Weights of a small transformer language model: untied embeddings, a variant of Adam for these matrices.
Each number is 128 + 24 x the weight over its row's rms, rounded and kept within 0 to 255. Layers, rows and columns count from 0. Numbers have three digits each. The size before them is the row's rms in percent of the matrix's.

# layer 6 attention value, 256x256, rms 0.0699, rows 208-255, columns 192-255
092:100087119119145107133129116157139148165146148100140152109172129153076122081121103155109149147107140138078147127156161147138144110079095126110124118101127128126105127122137161124136147138155176
096:139126088120147178132104142111128149076110138118107114120106150143125113105154137100117146126143142122120156102122128121117101161139134145127133149120115115129130120096100114113103118123111153
099:149102085133136163139113122120102140092104108165120120115100102092142108126178159123122127125135100131111126143105139093122110142163095147123105128071120139157103137166149147182114121092103132
097:122136136115161142132138133089117128111122131147129137089138115125123139129106155137150121135138075117169121127150111072130108142169125109099109121124115140133119126138162163144126125136119158
098:133173163159098100119157137146101133149122113114106126133091136102129134144120146148153109122120162132140112118136111108131172135112189134154160141185167148119135130084111123131148118153104112
102:137107140100150118129126140127166101084112127141136136118148104148135139151058111125121112138131091109152100143146163107120094123135127114117113123122149119130116112145154141125063120104150150
098:148125112138134142130098139134115130126131138135113130114138164139165130146059144091126134109122159139168110150128121103117101142182180130133119126188095136115156116106115125073145152147048171
078:133162133140112157149118146114113149107111126094118131129118127141150149151082153123148133104121171130148132109134131102112101112154123122134141136154103140140108138116122148139164149151131124
090:119164148113116160159128128103138155093114098145124126115157119106136137136090162150143130120129089114150130107153153064137094149166142113109111139137108130113121141159135139159120115066111124
091:147083106123113175119141112143131117144143131143147120163156135118114111117155100099126126135119163119143138121117117179119065090113124097112105135103100106140145108125140133114124106126113108
089:143168151121116109115141131145129160116131159124127109135087129106093123110149095089119148150138164122123137112128102167137207125128121125144151127180113130108132146099097096118132101143138146
097:083122152084137128123116121092162128125135102138138125119125109157108136156115159151141143141121121116123120106145145154137131147103119129120109133076143114139174099132178113103087142111168109
086:126170122135127123123102126094122097102121131142123114129103151117128119117149145134159151121168114123175144130082106128125106122080097132141140124116106135118146132076143098110143129151147096
100:126061102146141100110145107141083110124160146139117140129078130126155117141159134105147145130166126156125109127111127169124173089093127166142138101108130126148155123084123128106119120197128173
074:150133139139153119125111128110125157109086154123120128146164137146135137130138102101126141160149158141122123126137134126131155112134138105117148139160106108130108143094113108107121152136140144
079:158117126121123132156125150088093149097115125128131143148167084138131128150085109098131143148118132117133140129138131084139092101148115132088142139141096135105102140126120129158132165141162137
105:149139132102136139113156125120104176140151129139169103167116087149135134109105123117122098114140153141125133116156078134112125128128128166089144141122092114146142131130099113115122117125116162
114:117182159137135128154140124091129164125137166142154174119112104126141138131118156156151142128139144118115131142104153116098142148061139202123130171123169104112130099079130143112087142100144143
102:145120127128138119124155125137129124115168147116123185102127162096132164126156138149121146116143088122095145122141092115131150137152132137152151084118147121154145119120152101101148148142128121
105:121108139136136135144132158135144094121149135130118155064141141142145143136131063109114116106137139128133132143132111108126158128165112079117116110126094105151138112090143134115121166158124113
107:157098150139116071147102098131119157111154113098144108177160108116125129112092092135155140136131153165089130107149097131112104136130114113125185166116112115144134130153128104071090094130098158
111:116117134150146121135140178111126121119133164134108144111113143103136145131111157098125127149133135159108139130117164091128081124165123089129172144173091109087111142093149140173125107098111156
107:098078097146126160134115123150143108081105150147114118143138113141103110094102114130119133162131101147164138134126117114122106121178136128058149163134156145139123099166154116181150146146084184
111:125100105156127111085148117136131174136120157118144169106147132078167104087160150140139137148125110161171140122117094123129144120103164156102154139097144112155127099136130116135146144143116182
110:140099113123142119139165092156143103099112143084126087093108115061101153124113172124133135169145061125095139101153115117136140135164126137065164125135152111142126161125166137098101104092089142
104:157131133129104144136143085120125153053187165105136097133128071137118152124125120124107114104137125119131119102140121152130160136167146110101142139095131145107130128166120121128163134121125116
102:181114127129099121133147120112159179142154147129135144087170134167121126091152134147105146129127202148121107129103122151147143124138151126164120125097091128128125099119099137116190123136138142
107:172108133165144111131117148091136169130169191118125133154124083140152103149121152116118114117124107136118133121153139149139155159092133095067133143117117108131140126060151160099087117133121105
094:155127112093122152116103105141090131117117099150137113121075090162132142111114168145116132110110148138145102119126133175135123106119153120145083118171172122075142114146135140160140143130074145
106:112113101121141149118136133151124113135109125116156146124138115073152124127117137145138151094136132126101145156152124059117176107184115164154152136116091133149096092161142109183157145145103144
103:131125139103105077153154133135143144088121127116148164075134123113127138151143089096129136144134091120128118124100108137137129152154133094121154112114099119152141140146179096132081121121132135
112:131165088069142108095117129089105152101173121103134142137117094155151135156123151122134120124132155123152147088069145179116124126107161141126130108162127118089126173130148116157142150106118119
094:123149121106153108099105171101134136119111109147097132114110183153117139108109128141110120146128152105126140134169146108132112093147135084137122117141117122115122145132122150116081108124132144
106:165177133160110116136159130105122153150139136118144150173119149131150111102144138120114140173125150129108125146120131121139105103135103063116135158115158128107143167111131147102114115129084137
116:139160129167071142135151113140092118116109170110105132126089106132120115116116147152122136116119061090121150130113106128142113168121131142119146151133183143096155130151103146165123142108094131
122:101133152164084148129096126114081104143110163124142137145144138126133130110110094152141143159137139123107152132118121146121126127165150120130105147137141135128127096173141145168172140149077154
103:108135152136151101109133105122164148135123152125149127127112146125156117117128130137154151125135136136104137121162116093129128168117126155149123141102115140190118103139133100157158128134158131
114:122114086128100125142096117125110151105115097109123077110163122165129112105107131095132110094127129108157135128122110121133146124149113163148152163147141140115110142124147133137165105149148149
123:156147130105131128144111132104114156113112096142120142090124106157172118104126104139120140110142108076152130112130130106127148141114080105104128117122151123148115151108105126191135098165122119
115:130133105118123114114120138114137163108097153110158151098086103092143138132077144146157148126126135140149141143115114129115122125121173108105170163133154127125146086109131111117095130110155166
102:100165110119124156121134111150154172102158153113111150157142112155122143131109137181136122077118135114146122140150096163133133114148125118141122135135154133101120108094121175082150158100099111
103:112147122109183155111170148143189116143110107174101101081098136141115145114144129173122147126110158124139120129138131143136090107144125087108099089153099120101130143142101160145109143080133095
119:109115108141159104088177132156111127088137122155133118144126164123159132128125133131120125167117082113135127122163117108123112120127113114127120092167119103143141080100135119135122119104142095
116:145148125142139115108099145086157132155142175114124136089112130159131110151185115209115131145140192146082132153122121153134142146129161152186123122107120135115123131147127115114137163124138151
113:107154128091122202109109140135143106117147096190124096095115121101133123128140093147149121112136175115137094164167099115134131133151137153094126127129104137172114155144110085125117120152202121
100:075136145128141095162125122151096100106116148117093120139176153148136148113095134156119123146134142172137158143124110118113114139130122122101165142182137118125148094125124108149098120074073164
121:087144149116157123106182090132121169118157142132116140191143128123100137113125121089130156142140183122134111101136092134136144106131142136085120114142104122124114146146102152087166127088120105
105:129101076152144123112145143121155128093148137100080138114135123160148116133097130181115137079122152125156144118159147141143170102114126132111095104150148126102113102079109167127150154135096144
# layer 6 attention output (transposed), 256x256, rms 0.0704, rows 208-255, columns 192-255
089:126141078140138157114165131104114146138097149143126181115095098122146117147132130116149106098119152099138134143126072118094119143140139127126116151126148113112144109113125101111143148126093086
092:167131160152142084133127103138119097150138130132130129134175096094165121131094124140107101162155113130163075142113135141175117070132131096142089100105125132106123132156141178108154135140175112
088:119132160128138105166071125143154123097126097075150086145150168127119119136095129131096132139152150129134099108117166129124114091135148147154114119139124134137124106113106169097130127105146133
093:119097149131137145139130132157116159118143115117177132154110151103117131126150101099100178135135174100094158132133116149104116113087122155129134106124130103195122116116106143139126098117115125
091:125111130080111133124112114091156124139162120138125140111150134149128150138136104138118134125089077108089186154100128134126114136130102113120104110093112143118153135138130118168133170101158144
105:078138129162104137152112120138113161145120118106161073144120153108104129140160140135148157131138185139114148120150135142133118124109141156141180174143116127147122090134092139121154136153103114
095:098129159139127101161144111141163122103130105141152133108134122075093132114166102113149133151140117129116147107153094123108119142102125117119135127092106091105103131141135111163145104102167076
081:121118132143129122106165095124101111119151124153132119121139104105130131107145094117099125153129111086111107142121103153169133150077124130107089110124138131143120110117151089106123120121155148
082:135114169159145093121115109143082129128126095133161111151147145133122132120130119090107148151178135109097113125120111182154115106086097161150120107114114137172100110085122159109128095132161116
092:132129111132143121149134147118130101092099157118115136111079100137121137134119146144136118117132122131154106108127125080130149159171102155127144149157137154098104169170145098129115111117120122
087:151127074114122117065137135113104059185123125147088160131135092136162126133126120157139099107125077148155137153109132147150140120119135082129105104124163102101161141127151136138103154154154139
093:159100126150144110147136157166099156133111156133139138160121165134157132139128080076102104125118130111124123146157090120097094114160145167119173147138137171160078138096085135125141073149105111
088:153073109118136105108166135137084105149138181149113126167114113142157150133147112117100113122137122116126130134150114136149139126166130120124145115156150140154127148142159154133084097134131153
091:118147125099125143150115149105181132153097152122110150128133116104099155117134144170121124132081121118156160121121135072108122123171153096114137159154155122100167135164120115124132155107091159
074:134121058108144136110151117082116077160156129147118119134125081130135143096137170140112092120135112126146161150123126126166152112122078109112120141139151118111197108148148154109140145137130147
083:103143117158142139091155095155133101125155089119138134104094113108097134098171138139121115149143118125130129138132083168140156119081111131125122111140166119140130113107152101112110106135126150
106:159140148108086154105138133147108154145108111148152102138124103126148118126130167085156127111127122157098153109137157108117157076131069139117124136098121139104146137163116122124104121142127144
106:141148129150152132171129077136100157112157138131159095110121123124124097102097142110130158128130142123140157140183130086131153185122131121117080196117143154114096145144135144109114151081118137
086:167103124156121136132122140139114131105143147114137176152133125105093157141147102126088148096080131094139130153150108152151112182122113131138142122131111152131104139124108133146135125185114116
101:119100108130180133125115134117109150092130148096121141121132149122136149187129097147134125065115115109145104136105156131152162136167122104119148112162123151156107101102126099118136137137101091
110:154135138098104125120135121173133086136095121114153102139138081107112109102110147056153145102146116132128135094146083140103117118145081186106139161093128155112140170093149136074104105155133139
109:143145102115128094158115167163175115138128109111081126102147172140132136116147078132138143112110122148108148103155121128113092197128105141125118159130137123113163122098147090120135154130126133
109:105104124158108120174147124167174106076150168147083148147137133133184133121111121166175120132140102130106119101163122132102109120131116142109141140081133119128123069151121137108105185129151167
116:132164101126095123131110124146135121099116123153105141139141125115135125123154100093140098096109125151112124121148114101149112132128109121114149161088138146070095117150131120147086118124140145
110:158133146128122091112140109145147059179139118130142145119121117097088097105141144161112155136149144131118150130155117153114142135110117152105136120078111117132159136134107129114144109142092130
104:140129158144110127147168117151099154139151132091138134158146099153141134135135118118124131077071116142153161098043168135113152142134101136105138111114133121092134106192117173130116126136158124
100:096151148125099131119142134136148127081140161106143157121109122171134180106154125092116095158103136118134113107110129091147148111127144156181116133137106158077096131157152177128136123107188153
103:175165153145101144134134124132090121158162139098177101139134096169140145162136138133131121107093102134112169172156134105098181106106115111096149139148128114099117120105122103085114101120133125
092:107145107128150168130143101107146171080136098149119121135112116179133104073127105103126133155129118176149134101099132148106103161137137099095113146159178111135109142120148154116103146109115107
108:079103111147112119142095112094149152083124156133125166129119142099139091126100107144136139128159129120092101096136149134145126176127160135137131118115119131154135117168114112144147180124067152
092:161119137128140143092117146185161119193115109108107158121156108116118140142127135094138132076122114126175136127090108156136107116152088125111144135130078167080106123096132116131103146196136125
104:158131113131150121157115134103127172125091105119128080109154115170148097135110155088135155117137142148143149093084138155111101111108127090095115125128164145141153153138141100142090158087087096
093:149114107109140120166127158119132122044077121101120105115149154159130156134139118160114112120096089126140094078122139123145100124134100161152159119119164152151133119153147114127115102111171127
106:156138111122089114145135152142134119098103126115148104136144122120109163125145101082146137138115123137133145127144099097104131117156116121127139151093161136096130128103146159126107090132139122
117:119155170186107112149149097111098092145173163109120131143117095131116125118118112169117116119124116101130153164099119115122164136134174141117133128107129077118100122087119167148117110150148159
115:066089117102096107136103114140122146073107161140136120141115185095145168153136129127099132126113108093105132135127142104144144121168164105169117094110136108138129127126121158155147112139091137
103:126133159157083124077115122137110110145166143138135152150075111096145133134149142106174145119149140060073113150180138105136177153102131137119128099147073111104099131106113137137157152169099171
115:141143151136115127165123117123139122097095132132101153148147136133154115120097132113155100134148148149144143102112117132122097108130141131126159137157092129123147110150154128163166144125136101
117:158170127133097149127135142132087139119082104139107088149147141108138148093159112111171163063114125137143150101127131095158088126106067095112158113141117117072090106161118140169135091157109114
114:132123138107176139136150093127125132099125126125127076095162115106147116151116121133136134122149123173130159117105133118121131169117148117100126182130121138121133111113136110096098137133119125
097:145134112142125121147150165121083143061150171101118142155154101168126124131134162123137106091092074115156091126094080142142153131160112170147136122136117192121126134125157131112084121094113141
100:117123121097191127107160122118136143143124098136119102099126137139128123117166131153121155131097125141121088109108152123140129150095091134143117128152105109158144089143126127107121107085157132
119:167148095137133120108134185131078159129147166141104123116124106133091149128116117125163143134111108110135109174186133139121160172136118098114117123120089106079148135147136116130096121164126159
117:128140112153082140110117128093135147101114134105172149097124111129117153161159163138075125082111114123120125101119085131118165142143132189153126122174162115147111149130101155168148151107100110
115:130145127101136164117129127135115148136131115122081123105140129101142132097131111187136121096158128141140095113070129126171144130131111177132101142161095144135120105174128100163124108124189132
100:109110124128112130160143114147120081104144181154118115151114118099149144145108103135175136138125135090087119137159138120110146124151113155135157138120131110167204126111151103119147131110140163
123:106110122132161091107163152126093111103142169111126123131130159122121153114148080116135151151128177114091095152109122118118173106108095113131134082075146153151151172165123100137152093110123130
104:089149143180113109095161122100085128086155152129133087144113098169143122140142117144159126118106108125137120130102132116149165108104124118117138105164115114085081114118158151118139096099137142
# layer 6 attention query, 256x256, rms 0.076, rows 224-255, columns 192-255
117:140126105161122150144111110158123118181146075124117133113126122121149131124119142147131161170124134111149146149070112138096110129085162121101129130102143108113098130132171140146117079090122119
113:117158135084119108121170087123113131082104142126167135162128147125152128131131130096123095071095116124111142113158124122146158140153097151157134109164136124155155139089117087131142202127134136
129:146107106168140136107096169130144129145162128133086097116110124128114092109134094126159165134167141122145105118134145111114123123127146093099150149119130164083118126166097175110135092147150117
104:137092116180142153118109159103142107151145151141106091105147147140098088119161130137158172132177140135110126110127148133091083137121166099118143173082143158095110105146078131101107115171127115
126:141099131147146131097103147113133122130146146128103100119154135121078076117151107135167168081166149141116107103130137127081116142131149102112123161091150169091126107151081144115135144170102142
113:152106150174157144117113164105130116129141141151137121115125151143095099142145144097156187107161142134117117159146123117087118136126148066120115143076136145108062132159082164123151113164115135
136:136146141116107124146139099119117147121117113105141143134115119118166180132119139143090076165100117130140157130122127125170123103129121149152124111172137076166141132132170102148107128097169111
095:148146159131135099153145105117118143159111133159151160149099109129175147114138128171117123149105113116126153140155154130128105096104147121139121115128130097120193163153119133130150100113135098
125:114129118145092148119131116152115151076153108152133129136133126129158093146093138070166158063149124092134101124115107107132195134139132121136125133159147155132126147088142130133177171131168105
127:121097120119166128158152130132137110155100137097138141122133139119117150117134123179104121193109130165121141133119149152121058120098129148113140119107098085134117101124146090112101082137092133
099:139167137122091090110116139140119164093138127130132150142112106131129129152106147087133115085129118086143084145131133098153195116142134121144092128153124169112147176133131159151159160113159140
095:152142115148128100109116133137138126133144139133093095137118116108106086130118118122164147099174150123137090095149139122119154126124136117111148140117115181098150150171093158114145116144138117
072:150132127123148153093123155136144117129116120150095082124132122154108107127149110087142152132153118122144175128140130105124155167104130095088180128149129164109121181123104143117148057148131131
083:127104111129135132087104136112136112113135154145104116105161131131102076111141111138160153099175138134126105085138145120094118137113148116084158155111132188120168134117095132097128142177106147
081:124116129132151104124133139122100142108152146136113153137152103132121095115123102118160138091148142104138044113136124146097154161147119145131110124091116155114131118145125126104135185126100128
104:144129130144127121114116131152102172095169141100091134121128120094118143136133100130151130079143119124118083117135128118141142180147138102123129152094140166113099104146151148132116121149145135
089:153116139110133146158128121122156129150150149166160151117155116168146138126105126099117108156111145110131167129123137141136109162129153139146092108144138100110150124133108107162167126077167090
083:113138129146121127122100165180098159131158126080087093125127139148092143144141108130136126103164140119162105145123120092136126165139082133114150134117125167109080136121176132145116150179117141
089:120119095158134143113116164162121121145120105093120102134130164086101125120169148107145135099165145148107092132102098126121150124153120123113127155082125167125109140112097147134107128175098132
084:118119125113102149161157139141126116115108101146180173143113144084103130071152129113130118130107129137049100116113110161092172096134119138110114109116132159149147168110104091136141142108120150
090:136117137121059120156124108101148132143147163109149141123139148173108157163111127146134110148101110149173141166089157125132122094095132137131144127168106110154111105123135118130119147140173134
083:113123153098134095107124138133128138144163127129141160127122141143118118098104096167103143137111121081145107151145126118142136138105113159131171100150114120111108164153162090142150154115126139
091:144119144131157178124133129127140133104111101136178089140086110135129121108153135106118151136130160153138165100133134103107140106152152130135115164130176138103140121095133111127137097162150209
090:107146194177102125139097137133109130131163152105128129127118146137091167161166140103125119132126151135135085184107090108127161142139114115138115120123119123145050158126138145169124159167105125
087:177133092138124120172143168141163156174119107095138084141147131121150164127144168133158125119119114161115156127137128103148101128105096098137124148110092141141115130151090167115131079127122114
090:120116146131131156160147130125134104104161140162181155129107151108157160132160100100115128094122148090094097143157109122111162119093142131115161082098143121128095157121108096158137139123098107
094:082087109129123112121126110097128143120083106138139125138138113046115118134158091134170137067145139125103122088180104140109120131169128116113140147136178133092142142141130107149171161099073119
098:160100157115112132161138139087088116127149135119166081145111085126146119125111142108090133119145120129129108120202134097139099130137158113110149098103129130118116124161149145140159135124106109
093:091167131087122147137117102148162117083113108141146168142118097113125117096155076126134126099109124099095098103113116139098107118141108155127145147155163130133148135112123082094110145120134130
091:143135087165152137070105147123106147119120109091109088132121113112128109142159116115136149095144148143124118090112128128147132141150133097141106167158144120124120102114152146147117099155137151
088:128147131091119141122121121093161117150113106148125117097106125200151151147133134147126133155096096137140194122110168128159088125116160090140155149169128096133170123107114111102123072137156137
097:117141128110153146125138175149184126127114099112095095128136138147163138121156124089124112111125107162106148134114115111157111150157101100135159160105082155150092121121105130128110097135107116
# layer 6 attention key, 256x256, rms 0.0745, rows 224-255, columns 192-255
120:114143125130187095119126135163116151109106134104095093093148163129120141109122103101107113138096159149095172159129143147164146117107116126140136133144181133128074119145137107147102094133125130
059:158103098113155087116141158083160109144134116098082096122117121169142113131127122147151135126131176166116157135161144101117147117163110097139168115133180153082112118141107202126108127116121138
132:128113150108087133130132141108122111148137132156111129126125132122116103181140148121188145147187120109187069085111129138070142097150163157133126143104090129123161103106112146144116123113146128
120:119146159119094138124126139099139106151128147163106135129124119116105080155126133131175142157195123128172097112098143133068130123155169149147125118117103153132152090123123158140116124109125149
130:119148136143103151143117145107123116145138154166111135118128129124111078177132161111187123150207143119147086119094133151059135115165177154144132113103099162125156117122110144122087128124123135
131:133151120182105139129134130100141106149128164154076121113119107119102091148144110144154171156200122133141092092116124129058109115149155143130118096109139165127199092127113154152087133119116135
101:136096114115150146120140103157144140144105091110149107125139160145135175097113102125081117139062124149107157162152110130199122143129102125100126123141143077110080107136135126126143110136128118
108:120166119140086140135110158157177135138188150118100126103151117124140112109122108124126144108109136078113167125166134123149112115116111075102130175140169140124114114122100147073167145121101140
070:134105152126118148175144147135088128156139120171133131113094112093120149152138186140134142146182101120135088109052071151084101129132160123143144108087103113113151143115153108154096142088124138
140:122131116127163121146124119149132132100112124108119116116147144135133149082124113111085119124079152140086183150139134122174130140099107097120121139127164117129077137149150116122124118154104128
070:162085095146141132089127160103128142145137133120136126134118149157117129181131135129187130119185139132146090075092122101075165085174119135148155109137123165094151127129116141126119128106174105
082:139120133115108135123112151112111133125154119144126143132148115150110091171137165138193150123183137110186102098076124131057153081150164137146160142103108157081153147104122127124119111115140128
067:171091106097105170116128138123144172099131107104141160162091155164140124159101149139160098099107113109191116111123135123129168135165145164162125126095149118146139159111149137126175114127176085
076:110148163123117131123123151123098124118139141140121170124127114153102079168151171126187111134147145128177101108108144135060147090141158157135131140113103159131164135105143126102090127135125128
113:151154138142116128122123143096118108162167136158100137115155096109099091153130133133158156129193128114146065111112149140076112138117162108093108151126116155073148087150084135156123148130110165
102:152172134128121144117097163123114194157158110137155154154115135104113125132138119103117127145151106087102113132094114157122144135118112129129127126116110180140129125154074121077093141143132107
094:123103074105101112112169124088142076145133109110096121112092117166154145156146106126109125147117112139138132132162120114122124148154170117154133103154148117135162103144146132150147152118095143
085:129134120121113162134108137136093157127083109125170147122107119101137129129129134102145120104158142148104111104101121120125160142117111169111140121100099142117083113131092102140045101153173113
113:144158123129136146139102103170122157128088112136102142113130155099149135178095136140140114143166135162127116085078102124090137112166124147164132081146071134142118136099145103113077155088148111
086:150139091129124133139123150138102120099128120150074147139104149101148133112144128156100123126129127118113078133126119135129112125124144147119080093124141143168121184159124122149149155134137125
104:130127112140159128132157129088136089127113125171164093104130128124096124091174116126118140140114131140100124101048138086130117112120119100127104078123149122157111139113129096152114078123102120
095:167126146130095151168142154116140121121154115099147131124116104150136137093080152095156128117134106086120094139155140119147153130123123145098115128130140102128113114169112132178118132134105140
103:154125099129121109093137124154110126121064157091110131147113152098079160135112111142122139104120121132083084155144157134104127135141119109124082108143111149115146090156103134146122143143141121
096:133138105146139124178129181141112103099119164083106123099115108093115080132111128151110129094164143193081131102071116135119100101130110131143117142091111149123118186146152104159109083117103164
095:181121100095174115122187083157177167137114133139151108117120102089127167154122112153103146135146112124090115050102151134140091093158094119108162095115136152116124090079119149146149116128163105
089:149101108131111131112124109155137102183131097099036126096134142092115115118140147145123161137148134135123128118165128118111069138137091086096096129115125109163134154115114147149144148121122143
098:128098162134086132139102121123129113120176143125125152146133143144139119144120183096138114168133135073133142150193091160140115118113178144087126174092123097138128135125130176070141152151118079
092:126129150154065135141156183146123132160118120108103134178160181124100115101112117103119166094124118115156143135170176165138107116096123130096144154109090126092140093107121145132160133179130064
093:133130187133136137090072093169111138112143108137109129147151103124147099140164149149156075131119143118113123147115107126146154123102159118124123173150152124121102141151134126139130151161148091
089:112177095134138142140148095146104109143149135120128142120160142101118117213149125130112124115137133107117158130105125143115146143143189132161118131129084140150155144125080106111095116142111153
090:153116114144166141132148103127135107121101127128134113105117113123099159119164110124142118117111128112118146120118158109144125126142120110132122136180162103124140124112143123134146092164166100
095:192079110150158135108128134131144176125103081094125099150134103096147110143097130156146131110157126162120143078126141102137131139113122164123167141147129146109136068142157166144124124151182136
# layer 6 MLP up, 1024x256, rms 0.0824, rows 0-26, columns 192-255
101:086105093159145098103117114138154159159121138148132077139096122153122114148142155100118104126130155135093163138111119163140146102169102109159127088180133088096126122134110104159145151156168129
084:156163094103106134157129095156087136124099069090124122120141112150082147090101121114148132141063126125127181109145101160144164128135136125113105149176151095120139111084132123092134097147105104
108:142167111102125141105153113134143095119153120132187118173139108160125154129147139087122135092112108137148158163122123174139115144094122160108103082107117120104103157092118172093140156148128077
093:169085140163145103120093132154116139110137120080127152154119196077133158082140129124116149107129130135092164115119109169143106117147107156143126128152187054141125127108123131161080123128160153
105:114180141151152097100114139143123109123094088109127117095127134115096134121130091127090139105133103126118201143163127149144104134117135112154101127134198119141121146152118099137145125133148131
098:111134158117121081127127085128111152102110115140172130151094117135144114154097154096069106147143181194102206123145142138105107076163155133138163128154151093154153170106138142130128146082110127
093:121102105130140147155134109141150149092138102113123094133105111119155115123147121131141120135131104136129136096146132112129103135199143140127159161141177127081106111121124122148113127134101094
091:116117109153109146120093130139148129124091124139194153114072121120137170140136174104136112111135098121131113099112109103134135153094146099134133126110107090121088113123109120126078142107132141
093:133116140134139133133115118137159102097054137108104106102114153098168157123132139158138107142095081123097113152148115145142078129148127147185148126170128123110147102139132076131112142113114091
104:127126159122172093130144121122115160130147154131114142130102130108114163146154124157108122147136115149123158175123091124137105169153112110119178073146115109146138120083156125123108131096153107
097:181118124136108126096154132124096126130134127126122100134155137114159108118122114161141138144094131171134128125108107143124150184091120175137096085131071098156108121157159135111123143122118178
113:104107133112174085119104130122116185163145106120133105112148124153142166135129102123109127100117131140144133128146169173127100140140101141122099124130146123114065131101133134102110170125138124
081:107115132132128112131141133083115129134122124138129132140127142125158161112103125125114093108075113080111114163105119135145159114133125132121142136103155117137110133167089114100138125121098136
094:103128108125153103182163097169145102096111139094176146130161201109165172116105121110113093129122110114099156162127067125139122137155152140138143126106127141117132137130114100121123135149140111
097:129106106114131097157147123177114113092095097106119071114071108103106141104135113108136131126117113142155111142139096167167147109166120184146174121129158124155152168142154125134080098115154111
094:146137119069130098118145126143156121069116134117107138070114182116146151077135084109117138112069138112143126121152087138119109139109100176145153114101171147153184120154121136126141124134133143
103:109086138121108107154135098127135110164123087130129144112124149105105146089084126146096124174142170131120148127183143132144138181138082116133138117107155120135154141084106099129096122124118135
089:140105155101128146138157139135133125160077134128101129115126141065152137142122139137073094116077134185118144131120100104151133138072150120125111111125167095123111150148140175130103120082128150
099:175118116128092139128182115121123113097138093134112130151135126159127131152124119117109155127097154130102134113142120126128151129113083113137138088120144134112105150078151135133150137157081164
097:115117139141109144141130150140099182099116113103124139150135155105156142099147165079133102137116101134156144096092094141113131116179151135167092059145136132116110163128129136116148133124119093
107:124136124127153116114091126122136176149113093125152114116121118159126121113160123127090138181083084198126148121115142115167100122114144120110179102169149119151114129153112125137126094106167138
132:134140148154139100127139107133113148159110106099104127113130118119119158123159148137066095146098112163172155115140113142142106112108092119130157129118149114108084155085164140121109116102156086
090:122108112155157101096116146118167165140139079123114097157125148138116103155166134184164139071119151143132150093138131136131099158113102087115110149175141140127123146122085135127127128112109092
092:135135099154152135140096139083130179143096136148122136139115100118114152134134109127116093126113116157124173152112122113116110129129139122120132123133108127124090111164115174187163076150106132
108:138145118098120132176110110145137125152109156146165153107093112104157140138105089159118145187133168127118144140134110149128132121175117114125147097132142120138109140111088116136092099105112140
085:156102152087163128138098148112102094128093102102124131152122092158171145127130143103123138093150128098114142130131090137126114123120163106103116116091141145131120149092126106129146118154137128
091:129065132124136158092126119137163145110092099138132146099107102116141129132097120112131123108097137127122141135125077087125137117117164147138156147141143108147067101113110142150106123135095113
# layer 6 MLP down (transposed), 1024x256, rms 0.0742, rows 0-26, columns 192-255
104:151124180143147111152068113140116143135125121152157177090146189158119141095121162146112120147124116113162135149139144157131134145126129117107148121118127143109143167109124094148142163148119126
090:111135144146114109132100162157116125154126146139158130130099160101142104132164141123110140141133113134123160134117161149128137119102115120107124133144060111125133119125119179143167148167164129
108:135111121153168097133123091123146144139175106141115114138117141122149163103101112124133160112136088150167125097104138146113111118121116194095166107135095082100161124105151127096128139126119136
095:146108165116080128131120137145146075153139126118150116147151133136129109097176116138115153116149140112094128089096145146118097088118112115078145148124128096071135094117145113102115161092145145
107:144144136129121125111076133129125114116119102150162087153171105131103138112107107124154143086149101133099116148096144165087120099144124113129119157122091112147109133089134110141166146177091139
099:133125140121100105124106165146122149119148171199125128127101137135135102147150117134124121134154117154134146130101153154131148132132144104144171146122152138142131144120102157119107105162135154
095:140107125152119116102099164133099071177142110144144152123135136110124089103130124162084142115155115116123144159126132168068107131125123146116115118157136133155098099153162173137095154129112132
096:111159187116163092156086150102123162141092121109114132147150141122090114130152150125117143131157095103126158165102104133111109126145131143125142084118133132073143141147121092112132124099123125
094:094122144177123140128105106122121081135145142127139090158138158134125157133143164129091166134126128102107110136116146112151153152134123153120107138160115147129085130144154121144079139131132136
105:123123099143125135125131139085121105148122140148094097114123101116131088179105125141119116103154110121121148099116159160098108111125100122070125180133131133104143134147117158108111173177104138
104:165110164109124135085129125192140138148154123125119101092097074151147120148100144134145140144124148138151138127138140112145166105103089130147113096105129155135170124082128139122125139169092125
109:099149136105121133087113132134148072134135130106149084174115192160126133105145138119136117108142132139118130127115141149149113130140112136133097179126171099149143162095142119110109124109104139
083:140133114125151126151096153143068144155119148098108113113139137147125175135077092119114082140123109147143070130134129115171137111142114168108160131147153129136131147120093122129145164116075147
096:176110125146147137134129092142095171099084131125142187157144147154124103154113124106144164150118134125127160089134126158069138116129141115141096166090098126109127117133113133099121127102163120
096:140081142129098171162087135117127068118141158141119125156108126142116081101104139138100123155194126143127137115154128140093103141165121113102159139128149109126116160122122144077115155133129151
096:150131132137113137108155182122130178137177141180141104125154135081139109144127132116145122110103145139156101159112160121101112124145107148110106127087153135144132155160178132119105127108106131
100:075105141135090112109153130100149156153133130115153114131128123143151132142145125149129155137095164063131162166141096102117108114096136103141173117196155145081102115090096154092120119117125157
092:112106157124109135115140096083104125154137109140145103150151124155116148111144087179129089141121087121131122120084170118124139132078125143117106145098137118092113110134119140106116123137161127
100:153100113121125140131125120119141128169125123125111106157127089126113144091168134144125140117066141121124120094112150160132154158095146146113093164138085116092151147143131090127167113093167152
099:160166127081131148130114116097123141166130142132111134143164110149129106073101134132118130164154135122147126144112115144062121107132101107149164183112072111123129111133126166136135127177150151
103:124122135157137112101105113084115165103124129150105110100104100141150112139114166161110150148119161153147167164116148115130163110120135088140126136108120122124138128151116127087181116148075133
118:115127162132102104118134111108090143156141119146131184151129161137117110131147117115107186132092095124114111157136143137115147083103095139158152134147106136132115106092142127125146170084140151
092:123138121109126080152111149111086117114112128117080089128090143097186116143111100117140108119148142125109124162142126168123146131168150151158144150065147140140142081142144143082110150150126135
092:126137110107090133113082149136093133116151127195135111129083104153127158137137172089141145116161123110119099127157142118117121157128128125118120155171111119159119145124118147078153175176140107
109:097146074107119139106143137094142143140076115127107107158115144143184079140148110134118160114135142124093162110151115128082138132115139184096126117151142073111141139164130123102114196137127111
091:109134122154149095097149123120168087107090103137096119110171132122171085126129123140139126100184089129112107129116122106068111149130093112111110115155134140123117126145163117165121133149116126
095:125118122124087124127128113128164148173140128141121173149132136120149137115110151073177089122111135103122153124105108118108115106089157127118103124129143167088132105129138127131156151141151098